python train.py --n_layer=10 --d_model=256 --n_kv_head=8 --vocab_size=512 --activation="gelu" --qk_norm=false --tie_embeddings=true --parallel_block=false --init_std_qkv=0.0221 --weight_decay=0.1 --grad_clip=1.0 --schedule="wsd" --final_lr_fraction=0.0
Each number is 128 + 24 x the weight over its row's rms, rounded and kept within 0 to 255. Layers, rows and columns count from 0. Numbers have three digits each. The size before them is the row's rms in percent of the matrix's.

# layer 7 MLP up, 1024x256, rms 0.13, rows 710-923, columns 64-127
102:088124094126178122157148148185144102151107166133142138128124133126111098104110099128128141111155125117135126170118134113133119128079135113140105092180132144140173110102101134153151161112143136
107:126139120101133152140083094157141156080141140109103117113131157080135147183094094079089078116172136131136094112160123146146139129112148138153150142125138135091164157127141142101119125127141122
098:136114127100131134125107156102121145138097102090122112169118104142157137090125140142121102116166145137090112115107127138055162125123115114117139135130097135132123095152169100132140168115150062
105:164138109190131115118111133077119147124112152161098136099167130109098142122127158137132097158123158129121126138111115088126128145119108123119131146086148150145113155133126125090149127150127116
098:121146127107155175112141117118131160120109138123126153174138149090125128082159071111134137131115161118138073106121058097136136139119134117086101129133111112154157152123073103128159165165083138
101:108114118093134112083131112103135095084150103150145108125160178135131137165118126153150128160123147119142106133117116114132093131150082151127099141173124126082136144176074115175114137164102106
105:178114161128151136124131146102103139128119130122121133123178136100128096140113155122147107110116150154146167134134111125111142158143129139126154160125088114115149137139149123152107124128121102
101:176117144118113132138105132118133129094082101199107133148148124110117117137115107112074124164132132113131125158144100133160114084131115120079058167126130136140121085140127133117118120150087119
097:137154175070142116159141119123132128082165108121146121100127143093104120119112095108142133088144116120185103120143124082125122076115117160159111157140154106101108132121104138150154173126151141
104:111111118140131139132110165159113106152125098150166111121106166077175125171119114148132134119110145112079103098098144119125143088118149109153101139113123169105139108148125121143111124142093127
091:106107158121118147114139143143153187127149114179110136086112124158133132088119107177150140151149108196141100104122104143125121148109186151145140156187135143103140136154125133090143141140107117
109:109124090153163156096126138091148160084147098076133091119125147106129103163118166178097139151115128151157124119109099126088128106127129108172141121139134157102139110108132114159094117169113088
103:159124107161121105106159153099115128132125134118122108130123111169081141144100083126161101150139142120143154124169115155132131125127129138115157072119140132157152138155120137118142142110124123
086:159117101130139125118104118156117135115115119161171156106119093128107122120134100131142133122120129118163153153135160122184195166116097093137111134117123094105146164120157156146126118140131112
098:145090132148095156141137121132111114140104120104160118180123147125147064129185120182107073132150129127145132110078160131117138118156129160127172138124137091113105144154168123143099129123135086
102:110125125171132116132162106136111107131113137114148134172122131162103138129143114156186090154162120127128101115155131085113131101147120163160120126177129113155142134177094088132141090167161096
098:151107113105175132098170159135096167087122067106137086143112137120152133172103136128116134134122170149149094118107150150140095106145114165151110126131094139152144094107142146119092116132161125
100:141128127145117123125115157121099150114081129140126166140088088110123112107130131159138168158138202109146142139121109166151131147114091133067159149115115161094094125090103169114098162140141177
096:103112115120125081148125141114140155155093122126102153092070162133185132138115151180122141112158110137099164102105124090127132109121133109099091131142092144091124104103125132133083153117145155
100:161133166160140112168149060139141076122096184149088126125133134148170130151111111124107052126135117132142140130135175124093154124107105158135083140135133128089105089132085131158125138149095124
093:107137141136149138163100141115164175139150143119167102138126100110164104155163102142131092112126111146132150126134139087097115137134120164167129077120188126128121123137144123124113121122179104
112:150133061172164170111094120117072141115088128125124109135085090111108110101154079141127142174109115160132118126119142100193140156137125125129111096149111174140090145138110072170137136110114113
112:118117128099155145167117132136121141132140134144117126154141140130136085104156109099102138174137137108150137174088097163103137136174147122134130128131114149142129125135155105119124143174088183
101:152062127113137126148119089149133126111132127079137120106090116151103135184132151143157127151128093092150101143129119157134095125162123112163147121133117118081105107131123140095097140140152144
102:143151123173188149123101151118091155137071116139098125118183131146155144116112150138163117149134129121139159098109123147106118123108064117155097105133123137141128133099125116093136140112103114
109:124111106134151139139142109131099117131122113185176145137132098163149150138158149100137121128144153122171151152123116124114103099157129150129134095109085160177114102091109154108117131150095145
092:130142135141114111129107112114162153155138145147124095131162136075101096175084152149178129151163076093119158109128147096140138135145151111124118110133120124104099145118160125106115122151079135
100:119153124185143098140122124099117103122151160132113144095148166133118128180117156138133120121098158127119143110131147120206122112128071104176095170173091171119105099114162175086124130128136103
104:107125176128134174132148070130138126120121157118080125135094129120100133148172112110092126133131115135148124133157095118139133155179125110128113160097139084142127150153128160104139128126131142
098:151109127130100147159146111054135130125137103108119118176149142186136105149140142118151067128118160116121167113158086133147131102157144104089143137101142136141106120110079075103165109148074117
092:152181162112096193123170134100107152085118141131122116107135104125139133155048102146133118170118118183119138153122128114153101105133088134136134113105148136110068143155161127157160110121159115
103:146111130138149119139120121149152117100099124138142127138143146135094087157112124157123144096104097134135120141128097110133129109111097094134107139147167159150057105130119100132117171135079135
105:143104158135135140141122144151131140137109131161081106165110152140142104155088127125102155168150111137169094134106104112101115182126192144129190154082137122118139122143106122143102128097155106
104:099134140149135131124127125193090163114160160121147150134150167156117148108119135153175116112142120094102135147143125143091115104122147127122138125118139144112091136157112105085102145151104140
101:129116163129122120157157129077135109142137150093107131133112136162201098134131143132125092128149116101086157131099122133127152129102108106125140129135103119084128084141148189111115118135106100
105:143145155088136138133108106135086122121121124099136144160094123137093125115130110117092131116126163113118130178140102079137129155134169150110114095085107153082142118126120110119136129099156112
103:181117168162127130122118130188112119107115137137109154155123092101138103120134140157119147082167154121115162160117126196140122125125096088112149139133116156119129108146144130073101152142133130
099:128146137161117072075152100091125119115083133145132141131107159126107133146123095121145110155151140087147134142137092137107135116054109120116065142145127206130118105131105138159126080144146142
106:137155113129150193116183156138135147157162113087147141093114187080077109107145134142124115136124148129141129125131110137134120124106145089120132117134172182138112114112135143129137143178124128
103:147111146108126080132132100124136134151076120121081072149103126116084109131127146083158127131137115133135128089119155129174160136119124143158126103142127144039122126181110068132092106150101146
099:110122173110164157094115099101101126149104156120108088088166149106095132093114168131140097147110180137126155162143118157067104111152122135182152111130128123161134158115138171128133144111121093
098:178125133157101184144113110111135136133136095121139116095112121147143113101127161097110163131148147086139112080147124136121136096134139111137119123158125135140120113151138156125138156098123157
109:147149092134121096104126156132120174143141112134122112085106131136114151131097137112141107150144089111139126128184128115128188072150118117132153168149079138099159124158085141131111083117138157
104:138144123113120100092155093115129097142089134132173152128136151089095120156141115129110065150122165097108111132125122106103130119103111130173146088146165143115119111127138130110146141143120083
103:106106094132133200113153157118155121132123089149102106150119116130154128081180126173149127143118119101106139145101105126143127142117147142106110126132117126100106148118144132129101128124125107
095:135124185139092090184106152127088150121122174127131101166148146117152144159123124104143165136176124107126140136083113121117125131116123145131106117167117156140103118114127174133124105120147153
098:123140125138106147115123146110060099136116126148148121114101105107130125181102124139149099141156179121132170149122088104079112100121100139099099085123148204140147108132127093179141118131162090
099:093081104132105113142117104134096118138118140131102107138175157090140129123140120098088163103143165141127111092120141124139132152139085089123133158105158140113137173084140128165137144149165125
105:110074163103118105135126179140127139184083103137125126148116102173133094130156084141128128113173077146140136139135124099175120128112146151124176151119119122143118129119134118115137145162117112
108:093143095137131120160130156122148121128080143119129127163125108120143136128135155139145094125125124107138146068124091144140137090102120098143129172112124164149121079181173139114096110173098111
102:138105160183101101115118123122129165118127076144098121132092120073108159115098157139147140128083141097164116132119151131140142090112132136130119150128161140086129132119196098069138110129124116
099:176094128177130101112143114132148128132118150137186129140154165125103117174069152117122120146147084163142145136073146139127109110130161091125067173121109136129147126136091137172100159150137142
095:162148120099140135148138129103108115111142124142103108156109136119088133124114111122153142111139087147131115125108117152153114111121140150142196148128146144095124171137111118134122100156080139
102:119103113094123156142120231106121114109136144104125152146143157170109101170199109128181169134156171140123139119140132139127107076118114133129106174061103071131132143120136135113142122181099103
074:147114107099147125121126157147163126132146139124114144110134117173136138117095113107117154181136135135122156143109122143134111108103096131165100115116096093140130130111164141100089118146116121
106:145109116103142174124163064124134126163141110147141119100116121106170139148122133143135129116103156089144134161144114141118145143128135100162116151081113096117150137094132130102110124122075140
107:111085117125153197153155152111119149148131136114112100124153133142104147172107135159138120121173127141137128117127131095137089088112109115143105128117149173163131127131119093087165122123095146
096:158128099148168112125172129167136160168124097136124103133116121114084120120124123157171156132142156103133097146136091123112167110125108117175129143119123142119146081141130149103124128102128160
092:128170135098110165119114112136133131163170104130128135130107124107150127124159134146166111132140133146092093103138133130086140119126122157121106164066147143115122122123119148124147119115175093
092:088166143095100157128159145162166117153138115194130140140138143133145124078143145104117158098115127132127159127086102099121161137093105080129136140122148091148126145083090121148149093135103152
100:158148137145117125071116104122080127134124131104114125128141143113151136113155119132112125089143118090160145085101132176118078100103094128121148090127141138139101086145144119137121111091094115
098:097113160156124155167139108138118154140140128132156119091127058129120158145122168104100155099140118128141123139149107136126131127104142105136152094124133122101087114130097149141167163070142095
100:125135131157141136141125095128139130116114137170105105119090154129139113080117127120122107154159157124143123107129158089137130160125133152144108160137094118123134137132148132104097113154105136
086:139140156135127123112111123129177099115097166167138114190156167150122170090137098102142130136071157109140152161129116146133138117089157120100131145115094152098109084177087142150105138128114141
098:104116113119104138138189084125132143103114095138164178172136180115122115126111135137152082165124129123127162106176094135142140166097122145132128101066141109089145146112118084162173131160131114
100:104130112127122153116165148137105128135158106129162138140107087108127142110176157121146064124161138158147150171133108189094155143124115164160124094135146137202106095146112084137141143081103099
092:127081150078131154116155135155123114120130121120143128107119094077137120128152110120136108112116148146148109196118117151121098107088123116107073148140148113157140121127171095120126152154112077
105:142123161117136147120130153169121154114113109160170130117142127121122122115177143123125118141115135118133179096176127156125147113103138098121134104107127106149115112093139102131175150191083141
092:105132171101137127148099113166102127139132119123110096088095115154091143115114121147123111138093103068124125097115093093157144149124129121165133135115091141115118114103131145164160138129143125
103:140154116101150172131118119089132090128169150191129110153130153094143117151151117130122130159129150137176101135148116133144143084147108131159124112155108157128116155128123109115146149149120152
101:132119147125108146140139175077129132104140118171100108120126084182154131098137101102102142143146129086139137169131094142124125157097113134156123167146118127113125123113191157112160119097107152
105:097107098138106183154158151091106142098073156147129104088127126127191101154090095140128129126160117163107155132116145086113139137125160113119161174158152164113133070113132153094113124111134115
098:119150085146180135099138165162137127134088113130138122111161106147119150148111138138117168099135174118113171109132139171122120126141142170102112175124134101131124153109119125127182098126136116
112:152113149174117141126126136105110150129116155116135132123116151082099079148121117090115137098152109108117134144150147183134201175142134134122106115143129159130107139135079110119150150152138124
107:150124150092098114116117151088152112112128107141129116101168154088126139143143124139102084135103148136159144136100123079097176116128129180127122164127123151163088144102131162176161113141152120
107:112138109126156114127124125135122119087100178116153113087159081157132113127112164138122100136109121135177155127080118151143127114122134136132108134161144115126116103135117136136152129108141095
114:136172104175146145135146179108103104155131124163128111120133128120187093143178096107147130109140137135122116125115111138081130139173121158131122136161114114095121157144119114137125115152108068
101:119113133105144147075122133084123118115161108107113132101092119126143116138108156128101141138121144156150128153128156125128138165129050097119141180138145149109100133125109123130138144129102117
107:112108103158086141150129128140148103119125117126113119136142099110172122189115143122099179161161112112141171113106121118150122142142162118119132097123104133122138145178104088086112167164085152
102:117142098116153109116093118126073160120119153126084139149148112149090094167153149128126109122111070098113137153100117126147120135180099121121128143115103147124132119125130132112110119112154063
105:130181090159107122135147120137111178163079131125121074118157151085088128134144120091122128142120144153139129135146136117154119134086096104136111105135112083088138122108155125096140132171128114
096:114105108109160149164124164130110114097135145169134123123152102140147159119171132122116124103128148100155129113114135107169136109133162148130100140143124120097147122203164148098163109119183066
093:098168110132119144128138122121107127067118153134132134136149119164103118161105115142159111175147145126103141161138114115133187157110122091156142148117154127111119145154133161117112143137137100
104:137159156133179159106127174122130133163089091136114139078096158099144125145145105124130128112137145148106137110156129111177159091129123133080096096144138141131101141111129101156167123117143173
099:159141091097110143127139131138125122130142093122099121150155097142149090115146060129116140175143161135097120097146111100113115095122174119130149104094108111077141115186167119120154093079125143
097:132132113120117141104170115111121096104124123137097148127096116119096111105157144113113110138137148101157108114135095072138129107135109121169182168150141160140086143121136116089120098138138109
112:114085162140135142150118117153121151095147117158137150069105120110093130120137111170117137143095161115108153090096163139132135174102109105128101105095100125149128162122149122108126125135140115
102:130109110117128129112160147137084148144127130073142106114149135142121139126125169131117105133138093116129147113128154125106134121095108107149143160119134139111126095134153158140154114129123140
095:090135119085155113095187149093099145129143102131149128150109131100142141140152109109120118109157110106147080093102132138133155130105166110140141110133132126115132137133111123173206112124126125
089:134161158101203166133131143120106119150116163140120085133173122122127122121134113148103123141138115090122107145142129116093122168124151152115088141122120145133118140083128154128145139161130137
088:109114115115133204107144144143107153127128141142131130120145069129125160153146110096165126139101166128151169106140116138160100147150113136124203136106123093152121060109136087159148162151128161
099:150170139129118140133159136109104139137085110111161120093080105146186070137080135156115146137115127104123124113132140184119150106097126133141110154116096113100123126148089119145131111154102144
106:139143131092163082096140133146150128104153107133129101137145141166158097117154102109135159147085137109167122131077137142116124074102146131148111120110128080118142130141107110113144094139108109
102:122110126132165163140086103148160166111094110157160107118105114143135140125129087119150130159106118092122148150145084129108141145127140134092153143138106137098146119130165150139136170121146137
103:156033145128157122122142182137130100165087142138115091139149139075123140131111114152115153159165131162108160157132116142133134113115159101138134152139140073110132106118085182137147152156158177
102:131140095154131144135166101105118168122132085098101113111119151176116141096121143130141144154159087133100151130161138155133100157147142154154107141126116125071131122122113127144145149136126154
098:087140156148118163108134076151130168109178133132115121146134144085117115125133127101115115134160146083108116184138103130156144131115145117135171137145099129109110091094124106134124117121105160
118:146090122121172114145073120092111140130173144138109122108088135144135093086128114130114111114176159145178115146159122139130147112140143137125149107155080110161149162083103118101103104130157118
095:105149128162146150115125176116103104135138155132117095144113141132128141189108138095142128141146098102104129138132106113124137107125142129164114152149173147109129103152130151139145104151115143
101:083118106157131139148148126132103139121121120130154149134097101117135067146141134122162124138131125092144145158101108124139131152135163136126094089156133120121125106133108157133151123164127147
099:134137113147114124163117124178113136061119146159095094127112137137117107122122126088153111133154152140132123132143094167140120161107125126100080149122166093112089150148085167103119150092147128
103:184168108144128170152136132136076128133147106158106113175123082119123172148123118115140156135121151097105115117141154158127116126128152115138115088149120136133102138123113139163117122143073118
097:162117182102142142127128105157132173116127120172089120139149125099146109139174163118127114168164120111112123125146183106072134127133121130170127100110106144113107108126105106135102110123122110
097:129077154152134119144098122145097102127098134103140080091121126158131143140120140148164138133135147138132139120144130141077155154092126144159137116141148106145145077143136185114090116100150096
099:116111121153136148175124166131137101150071101182141082133144137157141114082152082143132091153132175203102097128094188115130137142141116128160105141152141120111105121114130097114141141143123152
107:102140130199127123135065110110113111102157139161108147110124121132113125109110115129165099108160144148149187166114121087136109126103081118115132138091086140132094108078105097096139133164131127
091:147105114126108134133108106175096118115133127149170108206137102134087138167136105115144090168138124121102119150149121108129113134176120154161113141097128162122089097136131144134130126136136144
101:145128167154131140145138147164139134140142164145095125170138133138106115146102156153145130145107177141137110125150089150116126097135119097151139151113165136114122140163087131149093134139132133
092:111139149142145088122128150123170156122131109068100082105112094166167183150111101149163128123152119168085140124087144158137092110080090131147131102155152142116094141123087153162098150127112141
100:157121133117180109108126155176096164128111126136128088126085130128103147101111131114136135117126157131129089099120101110118153123124126140111129164105111171111103156130176109135111121142115140
099:142103140119150145118129125127160126121146086135101147113161167134113107144088143112181122138159129154140176123174101153129133132113134140140050138158085170093132120137104152134111117159129195
103:111120115085150120151114127180101184165123150097132103101080134153106099155108139184136162125107130129132156146119161097139140127142097154143123131127136135112145075158148152108095157163125105
108:167131182125135110084092147154140144141134152129158148145148164151120095121147126165121113137114146107165121126113108116191186103125088137128117111116119125154123128139120108160154107166136135
094:085091126144115160134123157152109130119140142152157159099149115093094154103147143112168128096110124092127135101121116114115116148077119172093173102108082171127162056131139147111141113139142135
104:108151128155107117136146160129169119113126139112112096120121127129124156095117135171177135120147132096139096088133125142146117112149172113178112156115145135147100154129112127136139155170131079
100:080158117088109148131112135164101160110114111155098077136128161130104117150127110151126164128129137104131108161151114107069150142116160139150092193144107138118075114166170151139115095116123122
097:142077138150168142085186188135113138105137126103158133113136101126140110145150161093155128139159137109135111133100096140152199076150121120158114112144143148106143148078143139104140167111136131
075:130147163133133126135152164100104149124171171125130081137108165145137127101107115133093094169088139131145150142160128115107106177125142142145117166138136127135147123115123114129125116141095094
100:091140120148153120121129151164141090113085151140075102087107125156134096103119124128187116139133114131114117121105107128162115121140094117152183142161110157158063116142147115077110170099149111
098:116123156094177137135175108128059136120091170194140157109129142117147108122128097129091138137134167116144117181129158106073099117172146099129111087094098091138137097111118153156128119134118107
107:081109129119162109082125121114126130128088132107102090130153119106105144149106097148125162077147097116161180136148105128092124173105119104105148115123135164155161166110118146126143090167100096
105:128122127135163156126126081119097128113161097091116137147143105162165123125095135134115159148148114165126146141094146116156106175135130086115107172133097144118120157129144141114151142106137153
092:112119098144135125153126150112156131147108141155140107151102095150104132126133130167129124132127112156132123161148116141159139169135090120092184120131133083154136126101137091112118140142142112
100:084161135138137169122123139100114094149156115122145131132121115126145113111122120134172111152112162126162131156136173104142127108146129124142076170130151145076061157098140142163133168141081155
106:146087102153128132129111114090160133119090160142142157182128118126090134114147111128119136145163155125097086161115092140156088103134116167115120118135143148072129133102141121125162169129120131
094:127148127149155125106156128141125134091096144142120094148132093067135129128118081163174082093119141111157121118126164101165114117137153114124158106121128096120125137116114139124172079126138129
094:125160120135150135124134105120134138140067124121141135132100117112149169132138138126200108120090136146132127111110143143124125131114139145107112159108128106139115080121109106129140119129120072
108:104102156111149100164121124136095127106149127156131053146164156115124126118190122135115119157130104098124084154153086122173136134128101151086133158127136102102123156150155122151141128104168100
101:130146129159110111096165111087083149092118100131126142145132174157142145162074116107146153128145155143132160097146128108158132170113112131105127127141146170151103138109098130121111145192143123
103:115156144146155162171178129122121138099124153102097166134120107108158175133159189165138159135103140092126144128118159162132107118115128113110103127121142120112160111158145142152143147101125098
084:125117152124107115108121094128138125114089155116135134133125162145124117119145110100097148130129152113148121097127158121167145152117144150151141129099119171128131114147194123124127179129107116
086:144109140092151170117109124110112148155173154111153164160125127130102157157105135104094124152113080153138099119087112143145140111124127138101136088088113163164121146112140110125156116152103141
109:122171121158157148145155145141131116139114140114128163118167103115164106137168103104103099140172133108145115106099122129149150116110098128074183123096167110171111130148148126141146139156110115
108:129119158127109146123138144135132108121147116101123130096145116143122158157124142144164139178167082141109133090114164152148143120109115198105126097118102155134157130135070100103173117141111125
100:072135143156130088197157149145125130100081105183095131168115098134109139074169145157132091131165119139159134128073149160100106152083136083102165083094115119117116144128160108157142119129143118
106:154146118109143179108163072153127150082146094150135087128096147119141109152129147097151169106134168090117117127160123145162159135125094115147105111099100161164117149126137130138105130125153159
106:164133092150089154147122167152094138144181128087140111131111141101122107125127135132156124158131069119113073118124143110154119161123101151145156101139139160070111095124134108164143116163106118
105:146118090156126160137064089129148122089085126158123100118108140095146126116131114127173134126166129120117146169130135106157142135089129110136120161195155111143167134141150146126136125127136110
096:093150148138204137097106155135104150158175143116124128106104170110146136090112160097113125155142132143118133140157133099110091110151138166139111171148181130145136112123131131114116155157130102
098:133147111097110203132169135121097104156119144092129108158124139152128151125131157134121136127147139106119159112119156111157137090091147107116091149126171145119139149097081161140137146156119147
096:157115180149146150153117136085126133144148108166114120130148138097125117180135131117134095148146162169155106125166091108113167128117119120135105099166121163121142081140102150135139135088128135
100:099123084128103120088154159112159122145111206163136103119129110142116136174147083135116112110123130134142123128133131118116133166099120131126097146128126128173136133132121164125140122136105093
107:166073110137127127121110173152144089089127130110090131120110145127119100139131130183146119147159155139123157096141132144144124121130092158105124095112118173142129106133102087139082103126110156
093:143116157139131105147127118107117147107112141055125131091111101128173151105108107157118122166115153102137116154132128139135086112102155184108088122060178147088131115125165159129126103146126091
089:093090114093136103139106122119167168125090096151110155116138114127151112114124113162094122101129147165149116112129102079141159091150111105124145117094111117149092077176092144160132092104100086
093:080115142142114134109131122104135079074084163127127143138125157175169104091137150149182139132093150125112091155174110140085131137155127128165116112145159095095111118147148126105140148090128118
092:098103173147146132083123151104124132135111133128134123078129150111156135135142143125143128127122131085139127147144098107142146152097187109147143109114158130127150094189098132126186106117120106
101:135135091130124097102156122135160148125135105150073128125127153124143109144105151104105113191166121155144129138144109113091110150134145130118101126159109115135155139132141123189157155117107139
089:116175119112106072120152141088078145096112091140137155162075156147098123158133119141141139144116108141128128131144135134132118114127134134128116153128133094120129111096153099113104153120115136
093:091151162120129157092105100178122101107172159118103169132147160180139112130131133099149145137106133119132119131126152066097113161116146119126127140155151127136151136109181149142149136131143133
101:132090108114071147102118131106118133104133167092103101114103109166106103135162118155155129142117133107126158052163148110107070146119132156128112118118119110123128142161177148140123137118156099
099:130148120094106126097118109109137145122096118133104092125166108142116191130145097111119131121195108095138107111143128120167121155116133154150105129127069130131119136151145142165156124135165148
103:121144084093131148164142148115107166106160145164115110124153144084125138161103123105124126097123168091118154161110156122084134166116093116091147123148067129092131141109147116137125170129130116
102:100128149145120156159129136120132108151145139154106138127109110120155206134119140082119163167115119133126089154085112103147136104133152123148113200108173112128099165097161122130124077091108137
104:135125164134116128146098143095147127103112137183134117128115150105088135098114136145153096125126166125120142135135157136103114137067133144126132144127143089110125104110117086141110154098149073
094:151098108145152108107099050135124144095091138135143104138144109139154133133133129127166122105118140126124121104115159131115148168138120107134174133140131117103091157103151162149132136136121133
104:116116170134117099128107161096095152129094087137104191150123120084132124143126104148092128131122124149140103118128115144162141151180147108121130170129118127109103104150090165169104126110116116
098:120166157137095147157110115130132119124151127110109143117115102160100108122131179127154082183152096102140128119175101075133141103140096129110145101091167134123170142095153081116129131128143107
107:104113097126128144148097073114125139098135144137131113128112159139120091123159124135120127132175137132155136149085118113125168124153144080166154118128189139097118103145142147163193142123086138
087:121106143153111111136070112094138140130135154123161125127119114138098139109115139124138136146126125125140103105140124164141130104119128129114124161141060104142097148148125105133114141084088101
078:121091111176127184152138140106123115128118174117142102130158129139130094133115157179145134128123148129127174140132155109117119134161124145104153136118097115139159156154140112115136076138093135
093:134120145164125115170142121086141132114158127125108118096151172129117105130110092189128128130142141115139118083096129146166096111155193115170105129161113144122151131112121167137142142134120151
090:108076123123117096136130123102122075120115116107130122126124103126146171120146132098127099120139111114140173127138166121106120155109115120111108138113094115157126116121134104144104139143092134
106:097085087133142150154153145126151131138106151156150091122098175143091097074125122136139108101134111131157125114156137154115127114144136130160155145153113145099134119123115125132113079128160117
102:118105138122105126130109150129142149136139120125122114139140099157120135122104106089142147117146157138136125141131141149046155141141121148173131161143155107127121154102106094129130134138130081
109:126159132112132135110130178116107135115122174143099085097149151120124143139125151085100172115141145173128065103158135124151131129090118128136162138131114117117163132080146143134111104100125115
101:123103166115174099071167137143136144149124115129129092102132146144105111106153084122133125134128173082139142143093116108133110106135117159165103133123095108128126132190119143061149108129094092
100:096146107124171086119144125094085075140163155106135099093133141108153091078107132136167123108113089093146138095155143122137126126125152137151133153146086137137121143121134112097124155153141102
093:107140155143115141145137114134168113142137173170154096112129165161105121103101101125120081159158089120104135101106109106091126140147131102149114090104136154090192115138115113163125130131122114
098:130124124119169117136148082102102157147094094160132096142124139158115137102144114150137115137168106104169129105096135134107099123126117162152078160167123118127184144152138152129130089119141134
094:170150127147111115143123131099153082152133121124104131128132114128145148137103163134085126129120111145116130135135110141087132168141146101155155120171123108153129107138125143126157153119106088
096:083134152086134103138179151115091117166183130102151106115103123128135116155132113140116115113157154160104127107189125142118162109097141168095156085160123106082127145140131151145123119073110115
091:113128114149052151114143133094061142137085111139115124111101121170140130123155148164130142138114092117144131142137118120157137119133149155123119152123105143188086138153151126149142127117118106
104:126134171166103122155107108147128156131134142176093137122125110155134130113161100137159148129153094138154169125169079140145081136113144084114120121117117156123106108139141121117117136090096166
090:132156135071106170100173100106145129142111140105131119100142106070117134178089107137120144143109109115120147103074123139114167165085141170124164152137102134145117102087146130135152117154104113
101:122133142099108095115081135121147125125119154136137121081114195151113165150171123146119136160160127090104119126136085128185122079131133121090120130110124136145155123142133134136094093106118117
112:135120130085110113137155158150119125091138096141121093125093108153115144138111132115094124102158110131147150148086134150141139156128118148127137123099135148144154127157151132124128130132140090
095:122128102088178112111145110072152140144136146101138167104113130115138126146094176117124145158108128104122110080151106121107116102156130119159123109155135135125138156132069134120135115153108177
114:125099125132120120136165117111102119165090106097103084194121162101133106113145110116086138120147150121096137145108114154115160147150104148104142113152118114153068150101115141114163142144123097
102:127114162154091151115139121125134079120115094117145113120131077121155147138146103112147049127086141167163124134093136135130150140093139112134107157115127099113109133133202137107097136141153111
105:151140100152117132104184132145086126143126180130138105154097138096142098113082109146144078149140162161124143117082114121161120094140104151113129146156161193110093111136093111115113154123102122
102:138129164108135092127103166126127143159115119115121071133135114123164103114110098102134139130120132081155110129168123086131096152147190182115149128146075106087116070106133148130116129150161147
094:131110080119127160099134139144123133136100140130133089113140128167129118137121145174134083126159144150158158115154101122141116111143129116095143154054188103125085144112150106128118138176148111
075:132131126093144123160138190117144166125157099129114085152103108172102109152130067133120110170109117149131107103127162116068132119086083111119136130104124094189112071131116106154136113134135089
112:126127085116112130139113080098111144081122157172081135128124144144108125154131158152139112106107138101149110124120134122154149128130101146144182128107126116121137124122154119152120132140121159
106:112096142118161118113130114115103143148134106131100114148140164132102088110091097114124126150138108115131179142104093154128106097098136116136146119103119168142096125138123148103134111115148129
095:148110164140120130100112123093105106179129140125132173136131154123116098150138125141152135170147143112115136135140107149117147112137111141088115137097179104128124103116130130138144111121118110
098:122107072131104108135168135136139124097105128123133072137121147123120139147131125140118171139111114186130153120088080155094135112164115136103116200128163100150104124161132124112101103144156127
104:163140121147155141145105124165140143092156115149086139140130173130163136138111139159132139138124132138176126094132136124103098099146069122151122146090084146090149145132109091135208079122137122
107:070121155165135135124097105118214087117111144130113143130130167110156153138113172144095108171129170147146101104115121144177156140172148122131082118167117127121131120119144112151125125158145161
100:081139131145151101105121143152099121102065111158115109121146140162142181136180162168159142116110126134132129160138118125157126080118121083130161174137103114125104124163120134126120097105130109
104:144162131121151137099142145182104108091136158189167150053112113090158134124133088102162110147083127118109112124130150135134114112131159081116123158098105156126121145120148104147113136157145148
075:160129162141135134125117121131104176111135090126125116152137173113108107166112094182140141178128138150150094124142144143118111108139139089148129115097163138116122111109075142173157143129137136
105:102106152153144098121101147130117135115086139115118106126120108105140170112116112117091144109127155118103113139155135110144154123124114117150124144154131172085101065141094107106096128111138109
095:138122137142184130088115112089120130196118117175166078115103135074150121149106139169149090115112098107138154152165116107143139130115145137180161149139117141180155111092127093128082127141092127
095:140111158125115101129163089152120172157125124178082118097139115105158128143153152113156133109120129100176154104174142126105163131102138149097102128129135103130136128115123116093129112112087111
112:100131119125144107112113114133130161115090155157116114062120121094168108163090116160115100163130141102108109128146171150127109148145090131119147141109138084093117137125114093161183114100140130
106:136195153134097115123114102132139136130131157137109140111124121107119142144062145119111115122109137122106109128114167124129176125125189160130129123162073095096150141144115143128117127159123132
095:082122130131134155099150099120144139151141128137132119093087150138127065126105124117149102149163105122099126100108103139103114118152109116131123144136129121069156149080087160107134143138120139
081:143166117140154103109103138142115156131127101095114145135125147092135120180156125145131098155108129109126113114102084130139130157180124118172120132113136103100095131145109175081139145152141100
096:132074164078129113169128160134173138164195133125131091157167150108129136115087164101138116122142166098123154143095186113148124091114097120113137115107153109105079103125135132105157162164147121
096:113094175164120140185151113110131134155124112134098131094121129116118145101149149130090118170093137156122074148152120140099136137100148117119117092157165141107095142102119158128096183122125111
094:146128109131136091099092121161158127083118129087090111107141140142138138110121133105141142121115183123109163144144077125164106089128110102103144153158136135157142183141141117147136159127112105
113:097118096143132152157173155127143126112167147096090143130178131145129153122153108138133121099095109136137138140174154109130109142121097095190141142117133136152144092116143125122119154181117101
100:098141162109144113120178156104128150109097163144165116129147126151140106148158117100131126126135161156131161134166155177090089161109136086152131102095116110078139122113100117134094103127144099
095:144150161107101108141109119108090135155129136121134131107142144149153196143084115163140064120167161105155144117123109183118103096106139098114100130124098085111132135144123106126126167110173074
104:105109149113100112072138159102141112120103145154143102130105121133112134191071100117101113162151124159134073148138143065079131136133133112102133122085130100176114137094161124114106152129103111
090:119142146140129126104127136096140116139152125106087096175108171122138146123130200094151142097097166084193138141119096158140120183146135109137144144126146136129078110087109139150152111109108126
111:113120144119124139097101092137118174141178130175133134134143160100153116144122141109098153138124130123163148113160172130151123119127148176073143137144127140125136129153131105108101144110153089
100:141116108173115141136064145113137097144140131156117105141145104137160170160088100156120142146140120112135120144152133147107104088116100177120127125148143116141138111081099107146160127133118128
106:139094123130153141127142126141151139130132107117150114132097121083063119116126117130231170160123127173076108160143092135127162146134161104170140108101150150125186109096125134165135137090147122
100:123130121110148096056085121148115142126137165180076127145064095109119170112093122142150130146162094117130138180132113095129155073150179158099149167127120149090107143087144118152130127153126132
105:108119126112121148127156136099121115118155135137096108099143155132122144104148102139108108145162108111148128151141081134180142119136135154135131104140098112103092151147090112151126170106175068
108:127112098131157158126123139091096121112104125111129088078086147134101118109126094108151143112123162143150143141131108115112141153161116099119123136139130142126139116132129112116131126135111152